{"norm": "layernorm", "tie_word_embeddings": true, "init_std_qkv": 0.0249, "init_std_up": 0.0249, "learning_rate": 0.00418, "beta1": 0.95, "final_lr_fraction": 0.05, "max_seq_len": 1024, "doc_mask": true, "dataset": "wikipedia_en"}
Each number is 500 + 40 x the weight over its row's rms, rounded and kept within 0 to 999. Layers, rows and columns count from 0. Numbers have three digits each. The size before them is the row's rms in percent of the matrix's.

# layer 10 MLP up, 512x256, rms 0.11, rows 296-402, columns 128-191
103:522528483453491456535522498541478480519552543543519468525586475510499510479460474545532484468512498529456503517535513527522493576530558495402542518554466511518489507504416501541507515522459499
115:544505452540544539474486430572452532496472506482458437505516468489515530565583568536484523515502465486500470472430492472451501482471481576492534516534470574477520516546461542524500454494513468
095:494448531459514530523529463529560564489507494489552549544554522562482516495455510510522482529535497413472461563492440479500584511550481436507509492560482486523470520524425434524488504478454556
078:501507539469487531434454573482510457473546486484512470562479463477467549496486450491472507462532531526510495452474550441569517509427603540568519574519522477539492553595435539453535540505452472
102:462490483476463499475521482507503515538558465588501539462539497513407486479521462543482485514536434500468461507512552465499504543465522496544419499528487544447544565483529475465455527475519492
107:503520539501514479478495501567452444461456473485452445491476473535537482527497451478485475435484518518470584538524461593547500538454506487482567493553466531485563488462482488514522533470464578
106:493487471527518547473506613566537519563583445500544561443568505515455503527491524468505481535521493482496518477545473512429440524561463535502496531461452476527516517497489498475467501460511535
092:518459558439567586534495467578449509504457474553457443551449540545499493502508508490492414517500526464486500569546478517546564513561536478534491507474524526464547536487472493587513496500441510
088:535485469566465543483503540500500459567532503486512510459408460479487502469428535502561510544535563436436461512472514480468494504504570455527479502465525490496513525535514558477490516521460470
105:566514525480535567481459558512541473521452558496478528523535482480522450576507477499465514562508499487465544481567451520429497502547460548486514548410548504494570521482450499470454527576479471
111:505519481463454484502510518487487510488431509574449500568575503412586552525496578484427469471562522546518467542454496488455493503479481552470480446511484507494530516529448557511519531467517540
093:548500506544506478542506495489517433460471466458486495543466570525468507485485498451475514464556526505486557472508535477453490581463503492565513495503519476483480512502446467554514521505541490
096:551491545440518506504498466470552519497502539534488520529458448516497542470509469461502477573489487444500480531580488458531485514530547556505552454508562509402436559422533511554412556485480490
100:523438454536488573504502542526550390553495480537530565549459536512499497455482468528503492515558501505532492507472480446568439586474471358501583401549545498448487538422466489515507523493475502
123:534485514440570515452494496552511499553438473503516516452470566491475519494472467504474514550509545548438496535487462478528540518544388569534512502540481480523590486499532533570460498539514496
103:430532479507465476512458528576498507479441521529445595465461519454439512481489525544471526437470653540495483478461522466540498402552426538536471488499481434498507512418573555545490473544514482
095:437494483534530513474549507501462451424495525560497546516487495500508514477427527470524500488566425472467429488516400480471507605550565473528481496516455490413471618478534502560395506492432476
109:502452528517545528465558494499532491568528465549516557522549421604427493463481455548487502513496431576486525562466453435605511505513510545500459496468468422524549513582546510470535497503527531
099:614541533445506475433491549466469532452417539582512509454501469463477489534458569496458534499593481512488424463500434458501552524460475518518522452515581567457507517532422490519538526501539508
103:530504484470537493495527541525477454501520536499488468501494513483553517469515525527474494528553447428556502512502549585516468496607456475451393491494500549519591454624536473453552472504441461
101:534505515525530459564445579502523509524494496461505512515489535515529539452512557487541522517476461432495518546538494498516486518418482494490448467544497513550530471515486465459487511443458545
095:481556491596498494471524432512553543470485468551516520524468541471413472479484563501500542492514480470555506473442513534473448542515468438536480442501437531522409499525502538537491467538548488
121:465560428536468499530533489435515545518490587498513506478512484414506609496446505506542499404499490489533476531500441450449532522412351586489487521513497471491554534541572467536488501488475487
105:483533500496460455473534519502499474477439381458508597502462505460564464536472471488487478485555499533502536536492416504471451552506496485524449482485483518488553511458519571546537507473469523
096:528489514579585449502486453447524513550490462496474508540502568444463457503479475517545546459499485539487519498447466502479500479456585549514440537505513485453516464509457505444442437543468528
074:474489560497477555511441524470515554541459485459489484472530487565458532452520527506453539552521544444471554481465473450529546487495484487567445487551485499541503492494546518552482502518504490
107:471492481513526504474544489479486474516490516463519395507483485527449531538475514508490549502467484529494478577487496546422496528590474615544509456479529542537505491434479500488500527526549547
106:534515506464514559498512510499474517457474438544408493575518497489522558504438498461503522477508514484515459521497512516477478554502513513469505496500403475529491478453418433548571444582495578
109:545487461495458492487468577522467434462571525539473507510504543553431445528430485449517347491529561454512446450450484549482362511507490474445495473524471499483522487578467476479461524484421560
104:443561581470442470473488493483527502612516555541533470531470500470461547526495469480470522635527557472527528470488474502465469482510495525490484494512491487511481559507543412502540522512532493
097:540568473481473522543431505544524469505499544560481525562496496503499531505463473527497457335553555491509500498525482533521514521436557392522458434505463438496554553522428462496461538470477534
104:524611452488505507524454558433545495560526518509484485560547513561561526531487446578491493426570474493463471534518539545517494588415475498526452528529501421514569525425486465469484571545474578
090:507503464527485401489456533509530536467479486512503513574442428574511539450482580501515484540515524453472495496481505528518524451485549496532518485588474512454592400455502449457495510458481506
098:582514439404533557516475551501545495563526525459542527493468494540510474542508512492490399478584516550561419456476508526496452487506452534518473494510499444520439527532415494432514500455518519
103:386510503432499454535599500523449536512496523458541508410496481451508489449487546452445510518532501483517531514492567474427475467475447613538495464542587439493529487466452454498385589445479485
101:484514498431522433527442554429457485504500514495511470493548496535518506451522517484545429453516581496508482465446513344463459533491489444549412436507539559531480522527490513489444528547460591
072:426541491563473560496528528521496395518516544470433514479485470483536552446514522507533500525492459522517514468532533545554475510482463460485500462456530516468525463529577488433426508543522540
106:484554513487540541511483611487481449501565434530541581576499492538489561479564479553421445381506507466511474511476426486538513595389482465513511545500472531495486510475551486539483495525516542
094:429538462440443510502512543540473459465441510531465540509557511504420532514497570539517512561507547470498544441500515508457479506520439495513499517561518537457525467533530425566535505469544492
110:454539526502439519451520558457483434604476498442523536480525474542498484544464420524502602537564479568512479502489446492508455527460460504516481450504534489441481503484514485543530519535482553
092:438523514521536522501571574507494528475464460469508488502519467464495485585523490492506529536530548547511532484540556523476525474467511499490486454532511488514478493462526483473476501532431525
102:488509549505507517532506554485460552407533527455442525545458498475573546462481505508422519538524436549482524505607502523449527511510426461452490516469536481480574463431538499507545486524529530
107:543465496548544508430493435507465426476502521483483509535489458451556561549510528506585516505536454516436496474502448462488448466481480523494457562510483512557538494468493547563548475565517461
057:495496505468486564488528505516559435582523545544481472501510521496529528448476488564384474485542486552527423488539469493533556495504503500557505504490585486610492457480516458540510550496521533
093:578516515448533517465475481429465491466507558526564440471566531468489503455512555563455474477558488476417557475559489485497464514482491493404557463507506497526489517519440532465506472481465463
081:618431523501525452475527512487547538520467549463486530582541499500457538483462565500450512481564482446414522504498494429515549480574439536529424454507494492476505549484491468516473502505503544
099:553453512506440585463510534533499487478455587554525503569492459524412482552463554549515506562505536528507538530494551467469525489552515435541498479542547499484507563482505493483475505534520570
101:538465539572501532486452442455462510473548483562476463583465470400435502444621459556505485557477531517547517518593491501480521493489504458542503397566452486493442547491537464473510431536397470
104:499524542451597577464497538433516463508478539459483474619534554499522549534513521470563455544548544491527559486507475451496507460543555423505497454520507482587575530467465551495496459531516520
096:525516474533457541487505544527511524520512417542442497545494492483547542488463550514536455454531512436522467487500551561474473512469472451474484548491467497495469526517585485482504504497568488
095:483552405499485442520543530502480455493492631476486467508503465525396557556472482475498553507531458476529505475500498505460433498452479464553475527484496515534539506448449507538526527476520596
101:567540542522544492524516501584440602497428536500529543480553521529504520459540466526488535466510491521532488467588450553490577502478516525477477505511449408410461462441514481409442511529557494
113:529511505517538475492493521535451568524501543534554519477535492447470463530461556523503412525512487547463475485493452473467520520483484523538495591489465494497400564419552463543479511532459522
104:442561495617512483446582489515554484476494522445500588482589523475499572495473511512476457466468495482475460526520485488445499506523488576487423510496472484480517492552495473497480468513461498
102:505573544501544488503491531474427524539421504458489480461488462436556448444459530584440499519506505497499469502476576513447541415495524477564488480446455539596486492556466504534493494505492490
078:499510559455485449504520495519515478548449534508450529534592508526553518430533438468521465490537437517511469527551426547527540455488467522503438498593464513498556487537547477478527475567433557
102:497479517445531468464538508505535470571495515406513478556487454514456465567495478519492458503468444529443466532410494495545489494539551503566509466494473476561525540458532457465434478516497568
107:505510566532484476444499501544498514475487497471468466459427475467469505484472403497461488582460411464500509500505408531535443505555475508486482443440514505470484495528533462488463498501506580
086:528493519516591528513499512521543531491550488479483530566527492537470462407480508530553474524507509487547499506501504522385493511434428533494467548530478478476490474499548476480520420482483481
114:464516534480403572522484511485503476528542561584466579552474480503528473473556552533511522464509520466529528444542528541457477452468483477418533504446503533542469488521467492605422522447502550
099:479512519492541416430509508511422466551594471506494463447513545535521476534435553502439457562535435582431455561475523451468501478492464519437494540522512538550598535550508463477442513528412521
102:509552488501500513494482474503615533506450546454454437549482436566510521542519418479486492562516508452501490614500515472458469453579460457532455458463465505431421561523473508519502531543565458
081:526543494481513529505516506553510409454526424480442475543528462598474500488496542468552463416470472464586469502422506439485459467533507467541506507525526531527469586515583573378467404522481482
103:514506417487536508502455462477540428471465396596462527466523480470510438544505485544501449516496479484495426558497499520487474527556539535516486507471519438462555487509511463549506517567501548
098:483542497518446501441465552466444566490458512514500481525493520566452511510539525482535500490473464447482538485457504498480521498550535560433424502464470431514513519563520480530457462485454493
097:466495473489480467488485508511509596478474497500537543490511504449579509537443543556543589528474503505449530440559503540510531491543517540448453482526469460505495455517519474482486453565544508
094:529500493509613515484487487514561445482500495474526478512424458466418505488478444475474466559499521460502616409478466502433432545520538439514469536468529480492504496602506488528473482519492553
093:561500477451509499413461473534560531479477429614553450537479557499525470466535476460445568458572524488509489574428483424499440566510526453463469461491515446590505539527456408491474459539461551
104:521562543512468497500499475524495520508473610513491481427498504514564491509457472500490487472485485502438516497568488472523536473498472526549430548568483442486562501567507482440490493501617510
094:561475487451491485440519536435499549612482480472505437538545583580422463433511458495458528513566507519485437449459483543485483554521510483459493532478557493517463537528513492497546482473525479
102:550530453464498514547496499521506469539518458551408527496403483552543494489448481502482462516501508470473470555461492589506490568475478476482505522519488534526522578535549482423510487472401546
105:461489538530572459478470526430493475521397430465500579612560482486491531521550500483457464523435443439471466436488532478478454498436478484480467516576491575471464458494545540487499491507525447
085:491516511426534500538533520480513389485512537634491498595494515458523598496442573466426481456501514456516510555524495524459510500394487529458544481454548519501463531479532466443482484510529483
084:524487481449510600556505512473458475514600480528500509512543591454568449510493541512448549509555496525502550497543440466546495484508547510487452435475430465486466545570530522547454449516511532
102:489559597492479525501480486509496430505522515446554521482482588472498613414506527458539493556503480471573521508490487432473497484488486505484537460496475417561496534570412547489535514476496558
119:461513522429560472461565521525425448539490490505529500500541480531436457504556523570477435504520512536427514502512429474533510498457422520492501531483527415531448479530494468466513534437461545
110:473520575513479536482513536566433432514434453531386510493578544524529507560507487517516468458494482500505521467467489448455498536532473450506482514493498498537523412521514532533477455443538468
102:554452493480482517471534482506463502579532466485601553576547490511466500512501414529429553487467479454492485418537502442547465467478388487474529466508479423561452535568517540406450504472453486
105:426499535466546594529498491525455567468522466443494442513443517464450555493520432523523443528487387487491498467550532486468500500505519515548485499602511484523443496501523504515482482506493535
109:510525550471541513525612406535426523513474484553418447515545510594483442511533536554503534463489401484522565439569377542498489508523491537471493532498521486504529490491498480491411488391565516
124:567524476536520443542448535430449476461419520541435445491498475523461481431488484487538555604435484518539499427540490494503529541503529401536503521501432600531467457467454496526487473495495476
112:468513527516484575438549557477443532542518478503468548518491520451476484575491460525524497505585500535524534531603491482492468549497528456541461551495569486517423450488589527518566501439518553
113:490486456476578479511559529499525543536413557562487528426526497535472479443482514509620513521509495501533531512538507444523515516491513555434520435517481473488508526514609508515512590447512520
084:537511496563581477446541508425437466523517489494520478524432510541474479439593518556541395499539512556476482496492522433516554470445516494507496439561470394569537503481491540549469525455397474
091:495508500562541475456498624548527447449543488476436485462449528491563567560423500494465474442538457533554505431461526526473561534561485540489541466487504486505519490512490423537498482533450466
098:563493397461544488466500510534502528579482442531480533522548520472506528575516499470550544539462446516467535477500595511461433513522402540462471517521450493616509497504530536536523461470550479
105:422483537546465487471597526492526528546464453529497496473464488472505569481487482488472437482537450503560531616468505496436553397480482519547497502523532481480478435492496520520538481478488486
110:513525450493562497565510547466526518488554547454469507485491530440501478472423541528554510522470493431479474462499448514444480480454498480455480470471553492553503487460476537553505530531540521
072:552479492497491497464580532490505451595486516457508518492532531526521516458483446538487519461510537532472542464449464491534569524492516535437440528526483531555545488547520490495505559455550556
102:510472510412498478527478492431490603487479537481487491517511504508571506526534440478544494540536526514473474490442456464513485449549520465511485484548451431464478550467466480490505482468581532
092:494477562500462476518546495540436500428451550504517529517473461462475471553513459492511545563483501538495486492516404559520438524510394552483488416494458520556476495494491439554489445504449500
075:562543448504478486533499625480492507545489464530463430551501455496512439531414531510485518450526439526487513488480498479512517535471551389463434457523431477514454473476452475549571485527529494
103:584503481511492524492513508559565526470474510446463518564532527490524555493548446529582493463459524451522526445480468476433456497431556553482509614501477519562485480492481396451458485485524483
084:484588467484542555466525543524562491545495462542570462580510419544444482496546510529565510494541504473497474448538485517482513537526501486468496486461493473525519487521501493481481509502531436
112:453465488487527530485481526396523506519489502495504572401528463510470468465442575515500466529482457476518501508575507522572445477577477488545498495565536526538521519514537517500536473479509497
103:444485567510507453527507539447441524519488510508503551450500520539519496553541451524523505559495491586448524564481475477444443523501382532492526531513603526533490505459573460498516469558459443
090:493478577479540506486464540483416470539512563521442493533426558465518563446552530433464525491480479543523453533522445410526441476521468489540454497516514450524553441594494447550416571570451517
101:510517472469580531547524540468504495513513540489481563515499473519539573501432466474506428498518554382480415470533478488566535503513478527549544518521502555485513506536477498547429516470483480
098:458545502487524449506439502524497471500489622548478506595432507582492555493515498468483519518490470506477521500534496481490473424506484505467515465606482428570478502515524588475563473526518562
098:542515532471509429580539532498474518489551509510474459504511519496538518495491445559496492444525478508457519544493494462481429485436490517440460492450500532495574432472537514481502474497509442
099:519503497500533476463418432524526451586506477544466505453487461499462457517534514534488572465504515503460526528507560482498493494546471450518500471491527476507491443533546464506529486453494543
097:475517465534524428495533547509496523529482540537436489515468534486489428442418472482450522538556489428461504447539575578595472520447425469474405514551477451523504458465519456466479461549461453
096:513469478457535404490524539502444482509518410504502434544522470558529553493454457496489485490487465525538548533520476519518496464510562520377478513500567451544526514473524513472480473471483477
106:575450485453545553500492554529425519560513481488481551474485572567516439587491405568492467504583460524503530547442493533439491460504546455472527450560495434497527447468480463501483472390475498
079:497523575486540554548563500476497511512454579543518472496485484504553451572469482524492501492549493539564523503506512508463497512452523542544465499551572474505489559594456582524458438529488466
113:511544552480531556464491514488447460527487471383545477478442513525535533410521458495515526567511494480486498497465514524475490502531534476480512528455503475507442516451491485476472530524449493
098:491544475509542522478508496512447464477497471472478541503441508497543468526558587537523526459565475548455607513565455505452482552553461464478464442487521528586412486451521529438498480462481445
# layer 10 MLP down (transposed), 512x256, rms 0.101, rows 296-402, columns 128-191
110:565509436492556515450480526506456509544568602503547494504436447524533487441508510525552513462471482413523548487518532509550523498591483470457543586510475505508536518411415461515512471439505453
125:464485517513476552509551392515473523449555540520540498499524539503462517390458557493493620425495478480517472510530552508504550573495563575463485440513550560505501468558445477465474478500485542
097:466519558470555520480515440459524534483532491463490470465454480451489466482513516462506492514468570556458521452477449453497475543495498535405506448457484463504479451529532507426480530502478501
074:542509514581487502461507510533472527584514520472511539499459534486437550485465496500489536491544455500482505470512499546479510511467559528527529414575502537557525494524458479466501514524477476
092:487501505481489527526478518486503530524536519506535468526468501533543467530513528523506482441504537446508588587536492548452526459514489513538501403492485475544523541522527460623529500545571584
114:565392506432505496458477520454502522509461486492567456530439585465461523480420465469489455493524459488550402438556475525514566380480554485528479520506541572479444470560482501501538525557445486
106:504506526501497544448497519410486557496460477458655526486512437418519538537522513494494495511518450490484533474473513455460444498447517530555561569453407471521462504478520478518507539520508526
088:452507518487505499414466517538463524458457485535434587510464541487494528542546531434539560534501494493514468516542520486451412489459456490481531515534555497564492483507482492524497470471522496
151:488482486549513478501530507486501479522528499507494534478521564407569492442461506535515499594506507480507474443475452481440567504561473556477521529574551513556451476491520514503472486568508511
068:563505538530508489544439507424497505554518492474507503450465499454519435496481560462480506450484451410504506492476514493518515480563517473497573508407483590462485461483548481519610491533501529
108:546426528593480484485551475545526511441546414502518520508492492455444447528486520482509449535499493498493439463509479483517521515523454502525484443609520530636603526497474577493458472511521481
099:531472534631467502520510519497556462499478442430496518474466568451490473456485528518484465486527491533471484515539430483486503570444483414414542467564517499482499550560522545485480496500518621
097:479505457547504480544548458518479531493480488505480502493485516451491493481586523476505546491473480454497549551502454511554476455465446460460458432453550560536479498501543490431514531509481515
100:486579544542521509528469400449527531509560513513489487429538467487511457419534537532478548482504461410540503556435542519497499502412481477556561511503608516515494487478521456546540497547478531
128:470408583493493482513477528487524437488502481509490542472419550509528443509532475413450507485506487480565493518462517517485470516518575543502540556442495483443451506516587561582479472502528495
108:515496513452447472581480500473535506470533506458507528537482498479501526576600425501477568501551615504467511495530514443485471485497457443504517502449521453474474487489556464503554476526541460
085:519525536555570510459524471471499471520541477448459453493468505466504533460443563492410539542554409496459470523559508567493477450530442456508495463492512455536513485486529471484528436530500537
106:482506525507462465480479441478494521521477469463490509507483457579488507568552464499541473415454550447443550453493522477553548454534541492504480573482551520496550556488537591463544484467525567
064:475476546526462522509437494465593495505487467466519475485518542513545495543530478449469477482548438446515501509485516579492471469542522472484457476490494566482548487452496529550539463475508534
089:575524542522564492535492491521530512478526520542571527547508534539484540545501538462553514469446532514461532500557486521518463401521539567465490547461498488586513531488426475510518544483571465
097:577510548490479433455476575478528450477503420419520481479464510471549535462531477519444500438500451484415460512537540432516486503529535457578505573559506508542501438508463541517494485524517533
079:513531479521561578462484512456526440547555526544489518435537489515539463502562476493447497496501517530485526547518438548463398492437489532508488519522537502475534504511545486529570456546499501
127:457476513472499488555575479501554524536476503456526532528428546564513495511526506469518529570497501579475544538527454456488443546512541490490496536490463482459566532487525537573506477479519493
111:544462533494529540525534459509500550471527415545515484429474449558524482553500559543523471481540534480499508514524459543470621532489537540509469540498505536614542471526479536519484465475478527
102:508500525448489438459451439559440473477463467562609492526469605503491510517534571498479456485533512559493511609560518545541511479492534492548504516560497478545506508498475415514500487536498547
064:541544444515552555561477550536476512561483489453474501447416475573542541505476568478522482543559469571479490527503476492467515541540510477467506536549474537555517526494431474435541495503501486
115:473560495480487476453559543525499482549504518473450444477530607456480533506555399475451429426519501462513503507486504568529513473479469538403504596535497451511548504455567470394520529486526534
115:510498520481468487474533493584473462502499444514513544511501541492519475453482488447467566522508399500501461518542490511509516477557553463539486506436404413542502434541536476518557561506495545
106:473518479485538426475514415464510542480501517496473512450548532545432461516514539473508514533475482547467446481526547515592529527519482529517521516589520518434589496434542481539458562506522520
095:498529483452412529552492507565480554426507501503503470414554545538506474566438497505523504522544460519499526562452437520492545511585539425516463530525478516485495495530538426415549450545489508
086:491512506516515509538512511456526551502481491500515534566547585498449486442511469502507429476436475461459533560503513495502479496450482568485485519488495502446541556502475507498568561493490543
107:515476528615542472434520437529531544441449466522549511486514478573512470475512536476580505450479516508542471566535479568513556498476454555450510416416464553509507580524464414552458459479475548
077:543548455510423461465498497516484506545537546484484443500473531488536534436532521512504509551497569489492489538543475456475497515487500525498444466519520486471547435563494414474509524602466529
090:565459527509516433463516506471500420469526587488510554489483502519483473460564463503505537530494520532532483499518455480457524455486541463452499530446499516502502499533491418527450468506536499
105:530523491496428468499450549479567461549551454501482525551459505506514516506516488485498554439499472512463515491509487483433495485488509429601526521551537481474498467515484527506497502459542488
102:514517532529474454529525498423575553498392452463501506558487471524474518515562445551528439501509519526497395552492544561496529426524519456523485502535436490483524438456540482567550484508514500
077:516534497494514530503504491488463518485475537500502468553520511502500527491486457422471487509490532519514403542497507541530467525504497448545461484574492515526525437497469449518505516533523477
120:559524501460532554511458504574527532481576544489439518495462413490581535441490424528498463556414523535501460452482455423456469509573534521457473505510470460509428443586471475452534488480534479
090:540443448449427481500495529467448564435515482566475500500440520473485523477544546468550524537519502598460391470468472538572497504491550504471476511451485540483518486455478504474594520528488546
120:464428491474485455469518504535448525543506508524550518529462505466516578485412430476521484568481490508503474478486521535480476491555531514503468475515399511539510503400522574502487471532533491
090:470466474505539518515500508418481528507509468494530546487479509524455475604443445496476528497502468515389492466507481488499469534481504554554494501447445411489552466479458525463543508546481465
098:540524512466488520459509462465510483452485461522522484464453453491577574547542541477534522466516572449579536455473500513456523490536516450480454514467568449510500527529448489480505452535456598
101:459498555459523537575416530513538439381526533506483535595486452484534568502420543497514531522487485527488435525486522483470577505465467493472518544453523476500489523501457536531524510488435360
178:529518463505487566468545430511472495519503503536491494448433520527511508492521450493502501490510538524470544564513477476533527478437448530561482587560554445536455593542496507581413499518517478
064:534523544544498527491438508469550534567563471445534436520553507490592448487531492458459501567518438422466539474490457500496529474550493454506429526501551515483509471512456458461538434490541499
086:492481488538481530456525506521555480473482428452444449561484533482535514457469603401492525441530452527506506481480491463514485461531491527460528579497493459455503529528525547469479420464490541
099:547437539531587462466529476446538566485555464536488434540512518439471446510474544556494466486513538523501555418502540505553547518461460469522465474515468474580480449528515490432475499525447512
100:492491573426432464503582540516424448539515510445504496522490564511568557553495533581391503468500589537458431543484572487564439432473457511483524562534611557515487396468472462577469532511562447
102:507427525551529453545519509519589521481547491460531477507531560532465538576594437507447516498419412536524502573423515542489526487476465463492496430484516448445554511487507502507489485510463561
093:531450480473484527529505472538449523522535513467466512530455502494483568495457480495560466516423519505504488492504521512576532508431474473531560556526486506555483508501536462536525500479537479
097:499556496475469532521447520488528507567491444509473552541447507475546578502444445453533489509518516550462432402502525532504467544524528492451573436570432464521473541518536545557530513410489474
106:586501493541480526527511533444488523460508539499562508470442506414487493471519510488548438528549469498480501487431488480526537577517561557548596438540498418530457546525579492470495497511547530
117:513498513503445515488557506433457497468511411449452507477513422541419508434532496509497492496572513497479480521561466504508485500548484541533490485492438492482468544524463497487462490502482521
089:515522499439555507527527476513442555488467483540478439487460477507519586572549495500496545510539525528523517509407480552503522518457503408461486505439608426519594469524529540485552469484518520
103:465522490545457496537493554515497538482523551533524560419565476528451506512526589494491460541479484528430486525548436541530470537555471483454558439531503555503516576475442535517504421455422437
084:506493485521511461498441468463345482490484452472510525466530497543487494559484525555473546476494503541546504473477517541562494467518476514533495486543489495526505528500497487478457553476453570
111:452531501474454474500529426529553500536489481539448479523462543477479481498469487482501492467477517449512486531412487473528472527491498509555563492496484593524552450440498479550497576454507447
106:487503493496539457504500501484461560498455467455564521542494587476452500508436454479500505512431501478453592464363536467619494536438490452435478509469476531518493515501509436501489464512472488
086:494438541520541489506498438498455506484501511497477448463501532527459535499496454533482542509497517604542475459518475494598464503524536478478475494486442514485522511494451512517479463420571532
103:496485488463584459531466473558476485493505572490580443487541537486439436497475471454469471527477494500532506497414485491493499521419475539498501447512487485497480496474513455498502590490547480
091:450510490482425522558487507500508470433512500460458548550398586560506476519563512538454562578510489554470534410548510507520551465530514610543468499528472498546478489454493417594416535479509520
103:505562405468505493596584526524494483483460528522464498496476527566512449500461472514473463576516425502471518490527456499548491428474473444456528462514535392538501479486555464499457544481473492
077:510479402494394520550519517501540520565467458528470495511492443511470537491480547514520436544564492577498488481581510485549567442512495524516555508562572499599478505514501553530555446528525558
111:479438520535426572567493527452522495567487490509508442469476438447534612551552541497524527502454512489457424525549473487497505487516552604569483529474501462551486547528402473478472396522533477
091:532513418556523488473477460478538535540502525486539482511463472498522432494523451516525497502503419527568484504436486506568469566546468474530529484437437576507531508522492505552526499476509527
104:532518548495480492409479520551483411567528461488485508573500448472464457534532459484477513471476478483548463499559538498472483516518466471483518536523524549544494464530528515536539501493527516
088:488512499602522477432520454485473543472507485435518508515437546562462472593536584517526452516464450485481420485501485543521540464537420509481510514487455547557510590467394418443523534552474517
095:463468458497431508432518502501512524504516458523533454512449564500459506492483416533454571465474495473486489539459529456499436504504494505476512463469513480467466460517447525470493484429532545
110:561508527546486461523510559501461485563469519495571459493475484487575474515561550505529475507478554492490520527573488403522512496479525459559558528478506503484483506495452510491502420488480475
094:532573489415457469495429463464475492537532570518511495507495459463508468434518526409489544498470504499488497456514540516474568470509464519449549519454477485490502536490422488511444470415484499
098:448532481473515453570478489495540526520489531536507527461471537403489521435483477470544486515494460543498431468529509544491605523506522495520546439518524505489510494553484556521460483471580473
111:471465524533517484514448514486503461545460502411450501473547523448567563521508456437506532521508488521514477458468513515453580487474496509502429510487506473530525486493585478448568493515518501
071:526490525569495511508600463520540562590366470512473417513458498498458520544558460509489515588486525486507537483517515577499484476555465523524525454498531554545584538521510472567517463502520517
077:551440534502495543426536509458477514464570522549504544574486487535462505519444563476523452570486501471420544484512495513531486501492546496464539437536523556491537503419455522537535527537497459
108:528436442488502486516505472535523506539553520456488507512488508499441492462516445437479466489523519509413474486522513462453539499488507472528489468585542488519486532527475525519502500460425566
122:436494507524471477421529533483543485448472408533531515481461480507454492491501529534500431446431487498519539473590454477497408508472481521555513525462428496552486503485464515455510472433523516
105:468469472525416506515459468506541527517567455589484448443524489468541491452535531521479454530491461522458431500497531565585517517588509453494469493505487497522438506587534541497523460475498521
109:494499532414511519521525490499498543488479475508535482538444503463479548529442508541458545509444505570481457487465411539459543555497484408498525527476494526542517456574485436546521519529522472
107:549476471492531536423537539522445419529509563482452560513403478503531503514496546479536468466494554434520507475492448502542518453531526475504527534569471480534515542538451452533603503569498547
107:492482467493471543503526513509485434548477541473527538512446590517502465525503510545455474477455495482566539514532473529463578485453522457489475500481490481498534471435461524469467459449453467
123:476456433480450467478470535510498529505524499506448524511467568460527528484558426573433474530523462508458508436636511497566506564559553450424506467505530533540508473486521490507504493471444484
118:589472484548522584461515469517447485541463494407518517516475457490455547484493534547484511537538464504554490523475510457426494526499539519487534563441494439510470599547474507570451428490509435
105:449516546437515478443554548510529552460520532495462424511509488489543444487478566416448440541463562530497468555482444477481449498579626511538489536432507489480505472494551449546413437529538450
083:488488508548499467446466504517477475545527491489535495494495547493473550505512525657507575488498465429442547543530490475522543416514469525482516531518617484506539463512522513532482446444541457
085:434522509381493533472473483477428488488511501489427434402502422569468463477483555454427518481538467541460550528490447470567478464502463487493478493492551497496552530485514557426468515622565539
097:523435456539553578482434451506519504542467454467513475443511491541427556532464462527437479459509518549465558441480468533507537481508405564467506527446502502489516440509554519551471450534489525
105:507525410497569545438468498460491449462497520525452531504477509550531524505553469494520467482536430551569532478497457547508465549485499450483473480491463570555519521541461454687470477557442458
124:462584488519508529502438533567516510443455528475504571479522511484453453516470557464523536488533525458537505522492530541571509437446534502483499454545456541515496507478447504443468491474542446
072:534490464491554608519535470469507530529476527541548433492415559510483531499441469504515488461554531483455464524527508546534461563527511510562449484508533418449485471467498502458492459486514475
090:442605491467463414513480490471519429460405409514516459483555506498511465501471485499522495451448400508534511510474472476527537480525468483564478445509592482534542502488532486537501497498496545
096:521415463539569550555531470561464498501418577457544541483475524539540534504471456453508534497431528503506512485502509460441556507441432583482495477454476487570580466538510476425477471482547450
063:492483551588471474549520515537524579476433438455589521463476507429513537484505429538453488518499496580514504449454556487471406489512474536471505491510474477554520477536468589529560565453453524
097:543436539539541466404476536467496535517483476497460521462448525483594550488463430548490518448451491448490478458587389515497499508465579492493515512435467504518471503442509552459497455470477458
087:533463399581463510487517452410450495544495451503562492484417519416568490541518510411492436485508475528444445458512460551458483469510497530567493538502453476518516486481540483492546506493497459
122:479510607523504434460558500547447538546552509519604494514591461520486507483479510454562466480508464465519424412502570536516508498495418484510419541499523565577546527504470480542472484455463480
115:547514549442423443535569480486482568540510572462478501505486451482515519482487473464501473540476534469473544468497503490464458464502453567451492445440515487512460528519498503540424546557453502
090:554415517558561527574522476499447493523579497462520467542490423545486472538490515443476472463571437492476469540525487447471524529532567552549562494487525484459508421591513570502496508513481556
103:469541493447450535516552480526470513592452555495542504488534528434469504518540528520433490568490546456465499517470495531487468540470488475522463471513533510521516520507491520493523557502537538
102:481442504488510495482489527466529518516569508527501538475496552472477504509454515457470521495503457428435472383574502502542466538507437559498546508516494505507573435486521533531495479386574516
092:525467434594559494503490485532510538523450438533502457511555560495486505471516555515508547554485563489546522461418550508417465486505537523488517533524527500505537549516586480475457488515541483
094:534494495494479528490491398566505469425494489464482590509597462497494475383468433474446482491499459495508505483493572520507455410522604465486473528542432555446562484485540470465539443486455572
112:549532551573569508517508480499494499544466511535554488526516532452524516507516520470480496415536502502450494429520592559479528490519484519421454529501456451498448514458485522498502516508455465
090:514447505494451533558481553488468430534489496498473523504508451479499461492543523405465459466461502510532415477638635478505555494559524440523490461608511512481554532532415495516541465545468523
096:544439476647569484537455548462490578492428482441492497471473518492562447459549461536453518469526436503458491552507433497489487491511513509463484543408504564470472476485474499540472406530541561
076:537465456588491530498501498488488538521509463513472453482492565568527578527477556487443472499453497490501550518546450503500428571519503497444518485500555522440527480475519487505435469478494556
127:490448609575519534469534468519513490593465487490516522450354562485505511476518534483494527444480570457573464487486502502585543479481512506506475499432487482482454469455534506451528534536481548
084:462521471421573438381531526541523536513491528545515445496512497478510450477511441536540493468521555538510492475499523493524516509416499499494467505493548551483547549571454528485454499506466482